config = dict(
    n_layer=16,
    d_model=64,
    n_head=4,
    n_kv_head=4,
    head_dim=32,
    d_mlp=256,
    vocab_size=2048,
    activation='squared_relu',
    norm='layernorm',
    norm_place='pre',
    norm_eps=1e-06,
    positions='rope',
    rope_base=10000.0,
    rope_fraction=0.5,
    qk_norm=False,
    attn_scale=0.177,
    bias='none',
    tie_embeddings=False,
    parallel_block=False,
    init='uniform',
    init_std_qkv=0.0625,
    init_std_o=0.0625,
    init_std_up=0.0625,
    init_std_down=0.0625,
    optimizer='adam_variant',
    lr=0.00304,
    lr_mult_o=0.645,
    lr_mult_up=1.07,
    beta1=0.95,
    beta2=0.99,
    lr_head=0.00831,
    grad_clip=0.5,
    warmup_steps=204,
    schedule='wsd',
    decay_fraction=0.608,
    decay_shape='linear',
    final_lr_fraction=0.0,
    batch_tokens=8192,
    seq_len=512,
    doc_mask=False,
    z_loss=1e-05,
    train_tokens=80420000,
    steps=9817,
    dataset='wikipedia_en',
)
Each number is 128 + 32 x the weight over its row's rms, rounded and kept within 0 to 255. Layers, rows and columns count from 0. The size above them is the row's rms in percent of the matrix's.

# layer 3 attention key, 128x64, rms 0.165, rows 24-44, columns 0-63
size [ 68  76  87  95  99  78  89  96 148  72 106  52  55  39  95  88  72  87  62 117 136]
[[104 143 100 132 103 153 161 100 145 122 114  84 101 130 161 146 126 145 111 192 185 114 137  94 167 145 107 110 161 133  83 131 107 106 161 176 102 146  95 116 148 114 137 177  74 142 112  77 117 133  69 108 123 176 143 168  78  75 134 128 132 139 106 234]
 [175 113 181 119 155 121 121  86 130 144 159 166 105 138 124  74 116 182 184  91 132 129 118 131 134 126 179 131 135 134 149  93 120 150  76 121 136 151  22 132 126 161  78  94 138  80 136 155 127 122 156 147 127  55 165 115  90 138 103 110 152 195 128 105]
 [128 103 145  88  78 147  88  61 145 102 151 145 132 114 151 132 142 178 162 122 157 152 120 163 123 147 181  74 150 193 178 156  68 102 114 117 112 169  49 126 141 143  85 125 132  85 128 125 176 157 125 140 108 139 163 134  96 130 121 121 201 113  92 101]
 [181 131 162 150 119 124 133 108 142 197 107  91  88 131  97 117  98 197 152  64  98 147 125 116 152 135 164 113 124  97 154 116 131  69 105 130 117 152 102 153 108 127 133 102 106 122 106 179  84 127 158 177 155 121 148 111 151 111  92  78 190 142  33 114]
 [118  95 164 146 222  81 104 136 101 111 127 158 130 144 132 137 195 131 109 159 110 118 142 133 148  67 132  60 147 106 120 124  71 206 144 144 135 192  92 137 149 163 165 127 113 104 124 117  98 103 145  91 144  91 184 117 120 159 157 111 101 154 156 100]
 [174 128 137 108 141  47 143 135  86 164  90 128 163 144 111 104 222  83 136 152 106 153 163 153 110  91 123 138  94  43 105 141 164 126 123 117 199 140 170 146 134 106 120 154 125 107 121 185 151 145  96 150 161 108 129 103 161 103 170 144 113 147 116  98]
 [128 110 128 136  58 112 127  90 158  81 150 112  80  96 105 175  93 162 157 108 166 144  77 153 122 187 162 170 138 154 116  92  92  88 148 139 136 126  23 146 160 163 113 127 106 116 132  99 165 146 140 133 134 183 147 142 120 127  93 124 192 166 110 137]
 [ 80 119 105  81 134 115 163 171 128 119 156  93 198 106 144 166  90 100 105 161  79 118  66 147  79 107 127 220 123 163  96 122 219 177 111 122 139 120 137 103 122 179 151  95 138 111 157 110 121 114 130 123  80 108 123 144 128 147 143 161  97 121 117 137]
 [ 91 100 114 139 166 132 114  90  90 127  70 149 139 146 205 138  94  97 204 189 108 151 117 148  70  55 130  85 142 174  98 156 111 110 136 129 122 126 132 125 133 146 126 143 204 154 131 142 104 101 174 110 173  77 165 133 135 113 134 145  88 135 149 133]
 [ 74 104  99  89 142 127 111  75 104 159 113 138 182  94 219 145 118 123 188 137 159 157  95 109 174 121 138 107 145 140  64  79 142 146 159 121 100 129 125  95 128 167 169 144 131  98 122 163 123 109 112  94 129 136  98 112 153 140 110 113 159  47 190 105]
 [ 92 110 114 128 161 168 102  86  92 112  78 154 131 179 196 111 115 120 194 175  99 135 126 129 101  63 101  79 127 178  82 151 120 113  92 118 130 155 135 103 139 177 126 164 209 121 131 161 132 105 172 104 176  98 155 153 128 132 114 152  92 101 145 136]
 [108  93 130  76 171 154  92 115 132  97 139 130 140 119 175  90  69 113 176 155 168 103 141 116 108  52 132 127  60 151 127 110 122 176 107 132  92 129 124 113 122 189 163 145 120 133  58 179 100 171 121 121 155 152 137 193 127 127 156 145  94 102  84 101]
 [109 149 126 123 159 198  86 117 132  90  95 134 125 162 182 115 103 122 184 153 132 109 114  78  97  61 107 116 105 122  79 114  91 152 101 134  89 157  70 125 153 212 109 177 124 144 126 176 119 130 168 126 151 153 135 204 102 143 136 164  99 129 140 123]
 [135  90 136 186 120 106 185 169  94 106  96 100 111 163 129 159 146 150  74 148  73 113 144 115  91 164 140 158 171 207 145 166 121  57 146  79 114 176  95 165 152 122 152 134 122 174 103 126  86 122 126 131 165 105 135 146 173 151 100 163 106 152 104 100]
 [175 119 107 163 107  93 179 162 107 142  90  81 123 113 147 119 113 103  76  72 139 131 124  78 158 189 152 128 148 134 167  69 136 103 157 145 152 138  88 185 144 105 153 116 100  95 132 115 133 119 107 167  94 205 118 116 114 172  74 167 165 114  80 108]
 [122 163 137 157 125  43 127 134  96  87 172 167 193  86  57 141 132 161 131  89 132 124 120 149 116 175 118 162 126  91 165 113 142  87 163 133 149 139 123 140 151  95  83  50 104 186 131 120 141 162 132 132 119 101 148 131 162 113 195 166  96 108 137 114]
 [158 183 141 134 105 116 159 116 135 142 127 119  99 132  77  78 150  76  64 130 145 122 112 170 150 152  80 143 152 156 176 143 139 109 134 227 152 127 118 135 153 113  61 118 102 159 130 121 109 104  89 141 155 145 165 138 136 139 186  85 160 177  75 164]
 [ 91 110  98 118 147 123 119  82  97 124  88 152 122 168 197 135  71 106 209 172 133 133 128 137  87  36 110 108 116 171  99 141  88 144 115 120 116 153 139 107 143 179 119 152 175 128 130 177 115 121 163  96 187 130 163 134 142 135 154 145  77  88 132 141]
 [ 62 129  87  90 131 122 153  63  78  89 148 145 155  87 226 153  73  89 178 162 136 150 130 131 111  94 130  99 155 143 106  68  95 137 124 129  85 128 175  88 105 155 130 133 118 128 121 147 145 149 131 107 137 152 135 139 130 154 135 162 138  45 132 140]
 [179 141 163 145  92 140 122 185 150 153 170 112 114 136  57 111 197 133  51  81 129 106 141 117 143 194 141 160 146 104 174 148 131 129 122 131 132 100  88 148 137  81 120 125  66 128 143 101 133 148  87 130 105 159  75 134 117 134 116  99 167 186  85 103]
 [180 162 156 147  82 113 159 158 146 115 136 100 116 108  51 135 205 152  47  90 115 139 135 156 181 208 126 161 141 115 160 102 132 107 132 117 169 134 139 127 129  54 139  91  94 131 137 106 130 126 108 159  86 152 104  80 120 123 138 129 161 161 112 125]]
# layer 3 attention query, 128x64, rms 0.16, rows 25-44, columns 0-63
size [ 87 101 107 102  83 100 111  82  65  65  89  92 165 102  95 173 104  86  44  58]
[[159 151 132 152 141 174 115  74 137 136 101 118  94 167 164 109 142 133 152 101  97 151 135 103 156 140 110 126 104 101 127 109 118 111 155 152 120 110 151  97 139 162 134  63  92  70 142 144 137 141  19 130 177 149  56  96  98 198 162 162  87 131 101 140]
 [122 178  82 135 129 136 149  80 169  98 154 126 108 139 133 158 105 155 134 102 169 179 144 123 178  91 106 102  96 142  80 104  63 142 140 148  82 103 111 128 110 194 147  52 115  79 151 140 133 179  71 124 169 114 133 144 153 149 189 108 120 130 139 175]
 [175 158 153 149 149 197  99 133 139 141 106  72  97 118 138  95 103 153 147  68 117 130 138 104 137 108 166 128  89  68 119  89 122  84 132 135 142 101 130 160 120 160 126  45 117  84 188  54 130  96 155 166 161 158 133  87 122 169 139 149 142  98 160 120]
 [126 213  87 149 128 104 146 127 149 157 106 185 145 179 127  99 145 140 146 129 135  90 118  86 111 193 104 143 143 118 161 173 167 168 115 111 122  76 170  96 147 102 151  87 126 150  97 155  78 112 148  69 120 104  93 113  60 142 157  74 104 152 103 137]
 [109 141 171  75 165 130 148 143 103 113  99 174 165 170 106 167 139 127 135  91 178  84  99  78  53 144 131 124 141 113 129 197 139 140 123 111 176 138 150 140 143  86 127 117 145 144 147 114 145  84 180 125  50 119 165 146  93 141 118 199 162 101 100 114]
 [106 137  83 154 128 205  99  97 174 100 147  68  91 111 137  88 131 148 126 143 148 185 142 115 162  86 130 130 127 152  73  63  98 186 113 176 128 118 128 102 113 172 151 111 118 102 160 104 156 167  65 103 146 146 121 127 150 167 125  90 113  98 137 189]
 [109  85 180 120 127 125 138 151 142 149 110  78 140 133 118  89 181 125  90 125 104 140  82 159 141 140  73 155 145 118 158 123 157 158 159 106 165 163 144 114 139 114 134 200 141 143 111 142 168 169  19 123  96 168 106 160 133  97  82 111  60 131  93 117]
 [ 98 130 152 114 155 175 104 112 139 128  71 158 136 159 160  80 107  70 150 151 117 145 159 106 102 104  86  95 177 128 144 188 140  53 126 150 164 163 134  98 171 111  96 106 164  95 134 125  75 102 113 127 149  40 161  80 126 125 141 133 132 163 119 172]
 [131 106 155 128 145 118  84 139  96 107 144 171 115  93 173 117 184 115 131 156 169 128 128 113  81 106  97 142  97 146 158 129 155 100  94 153 165  95 154 105 170 121 147 131 194 120 100 143  83 116 143 112 118 109 206 110 152 116 198 126  73 187  57 166]
 [104 123 177 111 182 143 115 112  64 160  86 188 152 150 129 113 160  70 136 121 127 136 115 121  53 116  64 103 181 159 131 190 145 112 116 148 182 165 125  98 147 100 120 150 198 140 126 106 114  86 149  98 147 116 169 125 143 113 173 166 136 147 125 155]
 [ 81 145 132  93 149 206 103  94 141  79 114 126 130 112 177  87 136  99 171 144 110  98 131  88 100  79 117  84 175 104 172 160 153  90 119 175 124  93 135 128 167 136  87 128 181 102 125 162  92 115 117 135 137  82 177  95 106 126 153 145 150 206 152 128]
 [ 85 157 140  92 172 205  77  77 149 104 131 165 135 128 162  56 161  72 147 139 119 110 143  86  70  86 105  82 150 118 144 142 163  86 129 178 144 140 126 123 171 128 132 125 184 121 130 160 113 101 117 117 130  64 176 128 114  93 152 135 142 166 125 117]
 [170 131 108 161  97  90 170 154 137 140 176  93 128 123  70 152 142 173  76  73 119 115 110 162 161 172 144 175 121 115 118  65 104 172 144 144 118 154 115 140 110 122 145 129  68 150 142  81 190 166 104 126  92 195  86 146 152 140 121 103 133  75 158 126]
 [171  74 218 148 135 176 109 121 161 112 141 184 103 164 150 105 161 132 133 106 158 117 104 152 136 112 145 123 136 144 167 130 105  64 166 151 100  98 127 118 150 164 111  98 116 107 130 140 131 114 138  79 123  73 139  75  68  94 197 129  78  88 107 154]
 [153 146 140 123 136 107 151 133 178  74 111 170  99 125 160 200  89  78 150 124  95 128 216  74 187 123 156 137 158 119  82 146 120 126 141 111  87 160 133 177 100  98 134 122 107 155 105 124  98 132  90  93  66 171  65 128 142 118 117 139 140 107  94 126]
 [164 133  93 154  80  80 151 141 131 123 179  79 108 117  90 152 116 181 105 112 146 116 101 159 176 157 156 149  85 121 100  65 109 173 134  98  94 109 102 155  84 151 140 114  68 158 142 116 186 185 117 142 105 184  89 151 143 139  76 122 117  88 137  95]
 [ 92 133 177 110 170 211  98  78 114 127  81 178 132 151 167  85 155  76 148 145 124 127 144  90  84  98 100 105 182 126 156 176 148  77 116 165 148 141 130 119 166 118 114 144 192 100 145 129  86 102 126 127 143  81 167  91 139 130 171 148 146 165 137 141]
 [ 70 125 173  99 144 176  70 126 129 132 133 183 132 113 178 101 115  94 162 162 154 133 162  84 120  88 100 119 161 136 165 166 148  89 112 166 138 119 140 124 172 167 116 101 184 102 101 141  54 128 117 125 121  62 178 114 146 118 180 128 115 186 103 133]
 [174 146  64 151 127  96 126 127 173  61 169  73 141 110 132 133 128 161 122 124 101 109  96 115 141 144 165 101  69 123 117 129 119 150 167 134  99 125 124 148 110 120 132 111  65 150 123 180 216 126 145 187 142 141 138 143  75  94  62 114 157  97 173 137]
 [143 106 124 162 103 106 100 168  65 193  68 169 151 140 113 175 136 110 155 155  97 192 128 158 147 145 130 115  94 170  99 137 135 130 169  41 169 128 148 142 111 111 139 173 115 175 123 101  95 113 166 146 149 137  94 136  96 139  96 127  98  57 107 123]]
# layer 3 attention value, 128x64, rms 0.197, rows 0-31, columns 0-63
size [ 84  85  68  73  76  64  81  70  74  73  86  74  72  70  77  76  71  86  55  67  74  83  85  82  70  64  82  73  70  73  64  71]
[[125 104 108 104  75  94 137 102 173 107 146 138 104 137 119  45 126 143 124 122 160 128  87  92 130 146 135 112  83 171  95 151 143 156 101 168 106  88 120 103 126 127 185 151 121 157  96 207 119 159 166 137 164 136 167 146 190 103 163 131 125 147 126  36]
 [102  78 181 105 105 147 126 143  76 100 112 130 167 143 125 126 142 124 114 105  88 141 124 155 121 124  90 124 106  92 161 110  99 118 101  52 151  99 161 141 177 150 181 164 149 166 175 133 161 138 128 186 151 121 133 174  98 114 123 162 156 113 165  21]
 [119  95 158 133 141 170  88 149 168  97 131 148 198  94 123 148 146 160 110 121 179 155 148  78 126 113 153 147 159  94  98 115 123  75  96 110 188 137 158  85 210 147 121 101 147 115 125  80 159  94 113 143 110 136 119 100  76 146 102 172  89  77  95  88]
 [153 145 133 141 132 111 144 135  90 203  31 140  67 173 146 115 128 136 128 119 123 132 123 192 148 140  70 120 125 134 149 162  81 106 168 150  97 134 108 169  91 126 105 125 134  97  95  97 202 113  84  81 151 113 129  92 112 123 139  84 108 154 179 147]
 [ 80 124 216 126 135 143 127  88 160 179 160  91  84 168 121 167 130  98 125 106 119 158 114 162 124 115 139  90 160  92 105 120 156 177  61  81 130 125  67 132 188 138 123  94 131 114 178 100  85 108 147 187 130 154  90 141 114 110  82 112 144 140 127 148]
 [ 77 152 203 123 130 165  95  80 185 126 141 150  49 104 126 128 137 103 146 173  95  43 137  92 144 163 129 127 164  99 100 148 122 121  97 115 102 116  86  94 120 135 107 144  70 130 138 182 113 168 117 135 134 156  97 117  90 158 141  89 153  78 127 106]
 [142  64 129 150 132 104  78 124 160 124 157 124  99 125 118 144 148 205 132 133 135 122  73  90 134 113  99 126 120 127 138 117  61 107 127 136 140 145 104 134 103 135 124 106 122 162 151 151 106 158  75 142 179 135 167  56 103 157 164 134 170  93 174  22]
 [120 185 149 116 122 108 164 150 123 151 139  82  69 164 136  66 132 124 129 120 178  79 154 110 158 136 109 129 127 140 121 125 145 151 138 210 126 158 131 111 119 112 144 108 108 118  67 134  67 213  76 165 134 120 157 115 167  97 173 155 101 108  75  95]
 [107 130  77 147 126  97 102 163  95 168 100 145 132 164 143 158 134 159 138 154 221  98 187 143 114 141  96 102 113 141 154 135 137 147 171 116  96 175 153 130 126  90 160 121 129 113 153  87 176 152  75 111 132 116 125  39  63 112 124  99 111 130 152 187]
 [ 90 138  78  86 113 128 146 111  85  74 174 198 101  90 120 107 137 105 141 149 118 105 174 137 125 144 163 118 200 166  76 164 112 142  83 148 178  69 104 134 110 132  77 105 140 105 110 116  94 112 144 121 111 126 121 140 150 139 162 162 183 126 129 204]
 [115 122 124 111 131 138 149 144 193 189 124  50  79 137 122 152 142 127 139 101  71 125 127 114 112 116  82  99  48 135 114 108 190 188 121 120 140 180  84 143 118 137 178  98 121 101 150 139  78 118 110 158 127 132 151 108 107 161 145 117  96 197 163 157]
 [ 90  83  79 126 134 144 148 148  64 155 118  98 138 166 148 159 122 114 105 142  74 157  79 197 173 112 116 164 115 108 203 142 108 118 156 110  93  92 159 167 157 153 138 219 117  94 159 111 116 142 123 172 119 126 142 120 135  94 139 119 169 126 128  71]
 [135 139 195  72 123 187 141 162 178 137 118  90 170 123 139 147 122 114 121  89  88 141 113 146 134 138 108 131  97 111 136 109 232 129 116 161  94 112 164 140 113 162 106  93 125  89 118 103  90  63 112 144  92 133 143 146  66  98 123 154  91 145 129 197]
 [104 102 172 160 150 121 124 151  76 146 140 122 116 170 134 156 124 134 138 121 100 124 177 168 135 130 152 112  95 200 178  69  72 106  81  73  99 149 148 121 177 104 103 136 168 178 158 107 152  99 143 144 108  94 120 100 110 159 107  72 171  83 176  94]
 [ 89 122  45 101 148 147 160 130 115  82 134 181 130  77 125 121 133 106 126 151 114 125 148 127 143 155 167 127 159 184  52 158 138  86  68 167 109  88 134 116 181 137 129 179 116 136 148 171  84 171 136  93  87 127 130 124 106 102 160 141 123  62 167 122]
 [158 158 181 170 136 130 115 128 110 164 136 150  98 124 143 148 129 104 147  99 138 166 151 189 128 137 168 152 107 113 141  95 127 149 110  63  97 179 110 134 144 118  69  67 180 124 110 137 142  71  89  93  94 145  94 167 136 128  49  83  69  95 142 147]
 [149 136 134 158  99  78 149 117 207 140 176  21 154 163 137  95 137 118 132 137 144  74 142 135 139 127 129  99 101  91 116 141 163 129 152 144 148 141 136  82 103 108 186 108 135  91 121  97 127 154 113 144 149 119 183  70 157 148 186  84  80 129 162 123]
 [130 148  67 107 132  97 148 113 144 115 155 122 129 200 132  81 139 120 127 142  96 190 178  89 111 123 115 128 134  79 190 143 131 135 127 162 184 119 163 153 164 123 185 152  95 101  86 113 175 176 121 104 106 110 175 125 153 100 170 109 138 176  60  99]
 [163 122 105 135 150 141 153 112 154  89 128 149 105  96 104 134 131 185 169 153 110 118 179 101 128 151 142  68 146 179 145 110 116 129  72 105  96 109  81 177 106 132  99 122  98 132 112 171  99  72 185  83 144 121 154  46  75 121 131 122 177 172 112 169]
 [ 93 111 160 136 142 140 135 127  94 157 109 110  94 139 122 124 143 133 120 154 122  99 171  79 166 117 105 138 148  77 104  95 102  67  80  80 116  74 149 110 187 136 148 179  96 145 150  95  82 143 113 176 149 109 116  55 110 150 139 138 135  33  97 101]
 [128 166 135 107 145 177 149 134 140 158 119 118 129  77 121 159 129 117 116 121 147 132  89  94 149 135 100 106 177 115  19 121 124 140  78 140 189 100 112  88 152 138 154 145 147 154 158 109 121 156 107 140 139 150 132 128 111 143  92 143  62 103 245 129]
 [142 131 127 155 166 132 102 124 119 119 110 115  73  74 122 192 129 121 131 150 150 133 214 108 134 119 150 126 181  90 111  98  79 111 111 123 189  98  91 132 158 139  69 163 105 132  78 110 159  86 167 108 134 145 128 130  62 176  63 124 167 130 101 152]
 [100 159  72 120 125  96 146 132  92  96 128 163 124 171 126  89 121 114 128 126 117 200 195  72 116 124 173 162 131 132 212  97 125 120 124 106 117 154 188 155 176 146 111 124 111 164  67 121 141 150 132 103  85 101 143 177 118 118 108 124 105 135  54 138]
 [169 171  90 146 103 108 125 111 105 107  55 141 131 199 131 125 123 105 111 114 123 156 104 153 121 118 111 115 131 110 178 172  90 143 169 117 155 151 122 150  90 122 141 146 152  96 106 122 217  99 114  51 136 113 130 163 155 102 139 121 105 224 149 169]
 [169  76 106 114 132  82 133 155  72 163  89 178  88 167 143  66 129 147 112 133 182 105 135 185 124 147 101 157  66 137 124 163 130 115 159 186 108 154 133 138  67 117 165 133 156 111 102 135 160 118 102  72 132 112 165 125 180  87 175 103 115 156 118 121]
 [106 160 119 141 139 120 120 103 162 240 146 152  53 148 146 144 111 154 151 153 144 100 169 141  95 163 126 104 139 171 145 122 151 156 147 150  66 167  87 154  89 108 107 114  94 138 139 121 126 127 103  77  92 142 132  87 117 134 115  67 179 155 126 187]
 [ 98 118 150 159 148 108 136 128 162  63 139 147 104 118 117 120 145 134 126 130 188 207 166  29 181 100 142 135 145  99 140 104 125 157 151  81 168 165 115 127 152 136 106 126 117 118  98 158 132 112 130 166 127 122 123 149  82 105  77 132  89 105  44  85]
 [131 146 139 116 151 145 135 104 130  97 104 169  78 165 139  93 167 108 134 132  66 120 139 143 147 146 146 116  74  87 146 131 117 126  32 102 108  65  89 164 146 163 168 184  66 103  93 173 166 126 133 142 118 147 130 150  75 109 158 125 140 158 121  65]
 [117 200  85 123 148 151 166 121 125 112 119  91 145 124 114 116 137 141 142 150  91 107 184  86  98 134 116 108 100 141 173 107  87  85 118  84 151  58 195 179 111 142 192 135  87 136 123  74 137 142 193 123 102  96 132 112 103 152 165 180 103 159 113 138]
 [106  94 148 130 115 108 147 117 125  85 173 106 171 189 126 111 139  53 128 121 127 133 103 196 129 130 154  98 199  80 150 185 130 134 105  77 171 141  81 109 155 128 156  97 147  86 168 140 134  98 111 151 148 113 111 163 140 111 131  71 129 109 190  75]
 [129 102 142 153 147 150 151 117 160 128  47 184 147 119 137 144 128 142 105 134 101 157 117 114 153 130 169 138 147 156  64 113 166 190 172 150  70 151 121 135 179 126  81 146 133 135 132 172 147 110 138  69 128 126 156 137  76 118  71 107  57 137 158 190]
 [116 114  96 118 103 107 132 117 135  79 144  97 111 148 108 130 120 154 120 114 154 168  75 113 139 118 134 137 111 134 106 145 149 146 171 183 171 117 136 127 166 140 213 161 148 111  82 112  89 218 118 185 130 130 152 161 173  69 128 151  90 142  54  85]]
# layer 3 attention output (transposed), 128x64, rms 0.133, rows 0-31, columns 0-63
size [ 82  78  69  79  77  67  77  66  70  69  84  75  71  70  73  78  65  85  62  63  68  84  83  86  71  65  82  73  67  64  63  71]
[[110 158 117 138 107 112 171 147 106  79 149 172 118 116  91 118 126  76 197 161 127 159 135 108 130 117  73 171 150 149 137 155  86 132  97 149 100 136 178 113 177 159 154 103 128 124 161 158 114 107 164 114 162 153  65  92 135 153 159  97  71  83  45 115]
 [176 169 109  95  99 101 125 134 156 153  90 190 116 143 165 117  66 119 143  99  51 125 132 135  66 121 146 149 139 137  92 143 114 141 108  66 120 147 140 172 106 190 142 161  92 197 138 109 141 177 104 157 147 123  95 112 135 180 122  84 118  90 128  93]
 [186 170 125  98 153 132 108 147 121 195 109 131 102 149 130  69 119 141  87 129  77 114 137 155  92 213 120 105  99  80 117 123 123 172 131 136 171 159 154 143 169  85 141 147 166  75 115  89  90 119  84 181 180 110 150 114 123  85 105 105 119 136 136 170]
 [141  69 153 136 102 146 130 141 169 139 193  45 161  86 144 151 143 158 139 125 128 103 144 124 191  65 169 123 143 109 110  43 121  92 104 118 124 150  98 146  71 159 105 115  83 133 157 110 157 165  97 120 124 158 140 136 111 161 102 119 107 142 165  68]
 [100  87 110 111 122  77 146  60  94 108  88 122 122 103  82 137 137 136  89  69 137 166 101 144  67 167 153 175 114 121 130 146 139 139 122  93 184 135 145 138 143 123 163 156 162 219 117 119 144 126 129 152 118  82 191 137 156  76 119  95 160  97 170 120]
 [121  98  92 114 166 114 143 120 120 101 105  97 125 188 110 122  84 140 110 132 213 184 111  88  58 138 149 142 132 166 180 125 117 198 158 141 127 134 174 142 135 146  99 147 128 194 145  74 133 117 134 127 121 149 159 105 149 100  97 198  83  91 107 126]
 [119 139 108 128  89 128 128 157 135 221 113 174 147 160  91 136 125 121 184 182 122 104  99 143  84 131 139 166 129 120 147 153 111 204 163 122 101 175 147 129 168  74 109 129 121 123 151 109 108 143 124 122  82 149  89 142 172 175 118 139  88 116  73  50]
 [126 114 172 161 135 111 154 128 153 127 164 121  68  95  74 140 146 113 118 124 216 178 126 128 160  98  42 128  95 139 126 200 129  92 107 146  94 126 120 119 140  52  90 115 122 187 137 128 109 119 105 109 127 129  82 124 149 150 157 107 103 102  67 129]
 [120  68 166 111 192 158 114 114 130 182 143 109 118  59 156 155 120 225 101 135  86 147 103 100 181  41 157 145  70  99 112 123 184 139 128 124 139 126  97 128 146 144 110 118 110 117  97 101 117 144 116 166 156 154 111 145 116 126 117 157 127 166 126 162]
 [119 113 161 149 157 169 159  98 125 107 115 110 100 195  91 115 164  55  90 137 136 179  84 109  92 136 128 110 143 135 196 100 193 118 167 137 140  92 133 123 135 144 127 158 121 128 151 119 145  68 156 106 108 166 171  73  76  81 155 130 179 143 111  98]
 [131 112 123 138 110 100 142  83  92 122 156 166 134  85  75 146 163 175 110 113 155 192 115 146 120  73 162 167 117 130  85 144 136 124 161 152  43 108 120 138 139 121 175  92 157 155 148 188 100 162 116 148 125  71 112 168 202 112 179 128 150 111 146 119]
 [127 137  85 141  74 145  87  79 126 138 130 157 140 164 182 142 105 146 114 125 113 108 135 147 142 187 160 111 128 149 108 116 143 110 112  96 136 171 144 151  46 137 136 106  75 243 106 103 115 175 143 144 113 151  76 108 109 189 133 103 164 116 139 109]
 [138 149 131 127 116 111  88  87 134 101 136 128 144 139 119 121  76 171  65  90 183 161 151 119 138 140 146 121 100 140  51  91 124  93  93  97  76 112  98 162 131  86 141 136 201 155  89 187 130 148 134 162 148 101 116 133 168  63 165 100 168 142 157 168]
 [130  86 151  62 170 144 129 135 152 197 111 195 137 102 180 130  98 104 143 103  74 119 117 129  74 155 156 175 141  91 114 130 126 147 107  94 141 147 119  81 111 117 100  99 155 188 118  73 139 136 170 122  94 115 160 161  81 117  61 145 170 100 129 125]
 [136 136 171 154 175 148 139 133  85 120 121 153  89 175 133  49 109  97 112 159 143 157  96 102 107 200 133  82 101 114 162  79 167 147 115 135 136 117 140 109 114 148 172  93 121 185 133 117 125  72 133 153 136 152 141  43  77 102 144 155 103 111  74 129]
 [147 125 139  99 138 132 153 165 155 121 101 127 145  91 112 139 137 154 130 116 177  65 146 157 102 129 154 177 149  84 124 106 145 104  94 107 176 108 124  70 131  93 100 136 131 153 109 127 161 133 174 141 120  78 215 153 124  84  40 119 141 155 208 160]
 [ 97 137 157 136 136  94 127  98 111 160 158 167  99  61 108 148 114 166 187 112 134 176 181 130 167  71 123 155 109 140 109 178 116 100 146 160 103 123 192 155 157  82  91 132 182  58 146 100 110 131  98 152 138 102  89 100 147 147 173 164 156 136  92 128]
 [131 127 111 138  78 145 165 128  80 129 157 100  88 102 158 129 175 119 132 179  70 171 115 166 189 130  59  90 165 171  71 150 153  76 123 174 160 139 116 118 112 116 115 128 122 132 126  82 131 129 109 103 163 121  84 143 134 157 214 110  79 115 126 131]
 [ 87  78 147 114 151 153 124 116  81 130 129 129 161 102 100  98 145  88 109 163  99 120  85  99 121 148 118 131 135 169 145  23 169 169 146 136 107 125 100 100 158 104 112 171 173 114 119 144 144 112 180 101  88 144 162 181 117  52 143 159  75 119 112  91]
 [170  95 142 126 145 127  90 131 114 211 111 135  95 118 129  80 108 127  80  75 137 177 124 145  90 213 128  88  99 160 165 150 146 196 127 150 119 144 131 139 110 118 100 145 142 214 128  73 122 141  79 158 153 153 157 120 119 124 136 141  87  96 101 112]
 [148 119 184 130 134  76 181 143 129 162 119 144 111 118 113  71 125  95 135 109 151 110 124 122 107 103 188 100  94  70 160 125 118 137 153 101 124 137 144 165 135 151 204 123 150 144 159 122 120  91  22 187 112 126 163  94 134 106 174 104  82 169 123 112]
 [133 103 114  54 161 127 134 124 121 150 146  57 121 118 115  96 195 102  96 137  95  87  92 117 101 170 162 102 159 131 152  86 151 166 157 158 160 150 126 149 116 121  78 173 136 138 118 105 103  96  88  98 102 128 202 162  98  72  93 153  87 138 178 128]
 [138 137 130 120 151 159 138 144  98 114 132 125  95 130 170 102 160  89  73 159  85 121 104 137 154 172  54 107 178 163  99 165 158  95  76 163 152 135  89  50 117  85 111 104  98 158 127 109 126 123 160 116 173 125 122 173 121 112 138 100  79 134 174 199]
 [121 133 125 144  90 137 141 120 134 103 168  64 154  95 172 151 161 145 168 140  80  85 138 110 207  63 135 146 173 126 119  58 115  74 131 136 144 105 108 135  94 190 122 119  89  80 165 122 155 152 102 121 143 147 136 147 127 179 128 101 124 150 203 124]
 [135 131 147 135  86 176 154 165 157 127 192  93 136 100  97 196 145 148 178 128 129 144 150 134 227  62 119 145 137  73 110  88 105  96  80 144  97 118 100 132  98 156  93 100  82 102 131 133 137 122 145 125 153 143  86 110  94 189 124 118 149 119  92 112]
 [ 82  41 121 106 191 160 169 110  86  91 121  86 144 107 103 192 134 150  83 145 176 162  86 102 155  85 169 163 131 126 116 115 152 162 136 136 131 131  78 113 146 112  96 101 143 159 104 110 145 115 187 107  62 121 144 165 111  89 136 169 118 139 117 128]
 [154 146 110  64 106 108 112 157 105 147 168 132 103 124  97  74 182 128 109 148 116 118 118 153 108 193  59 128 141 142 149 184 147 134 124 147 171 137 147 121 152  65 135 146  87 126 120 140  74 121 123 127 190 159 158 169 187 115 102 108  88 120 151 207]
 [141 107 107 113  94 169 152 118 103  93 147 112 155 133 143  79 114 123 132 172 145 148 125 138  97 143 128 127 181 168  95  59 113 121 130 130 111 127 151 132  91 184 105 170 130 221 138  83 165 151 169 134 189 147 123 122 150  90 137 131  49  82 176  93]
 [127 109 171 192 141 164 140 147 117 133  94 133 132  97 188  82 130  93  76 132  72 139 147 137 148 108 108  60 143 191 124 128 160  90 168 140  64 167  87 130 105 136 119 148 143  85 152 100 150 154  89 105 144 162  88 147 133  91 188 158  75 139 130 111]
 [ 94 121 126 105  79  85 135  81 134 101 120 171  98 138 123 133  78 142 172  95  82 155 139 113  99 114 151 135 131 126 146 121 141  82 109  89 204 105 223 144 108 138 112 136  96 119 127  70 143 141 136 175 159 130 178  63 115 135 124 117 197  94 157 118]
 [140 136 138  84 151 126  84 106  97 128 175 102 147  99 105  96 114 149 109 103 145 103 146 117 144 155 153 142 100  96  76  33 114 140 100 144 160  96 113  96  68 166 191  85 119  98 133 174  93  89 131 162 137 159 184 133 153 125  94 115 108 136 153 203]
 [112 181 125 160 109  89 157 132 102 134 131 146 106 120  92 130 174 127 123 147 128  89 124 149 162 161  17 119 113 126 123 185 114  90 105 118 122 187 163 119 159 121 167  96 104 147 144 174  91 110  75 102 146 131  68 101 141 156 175  65 127 143  96  97]]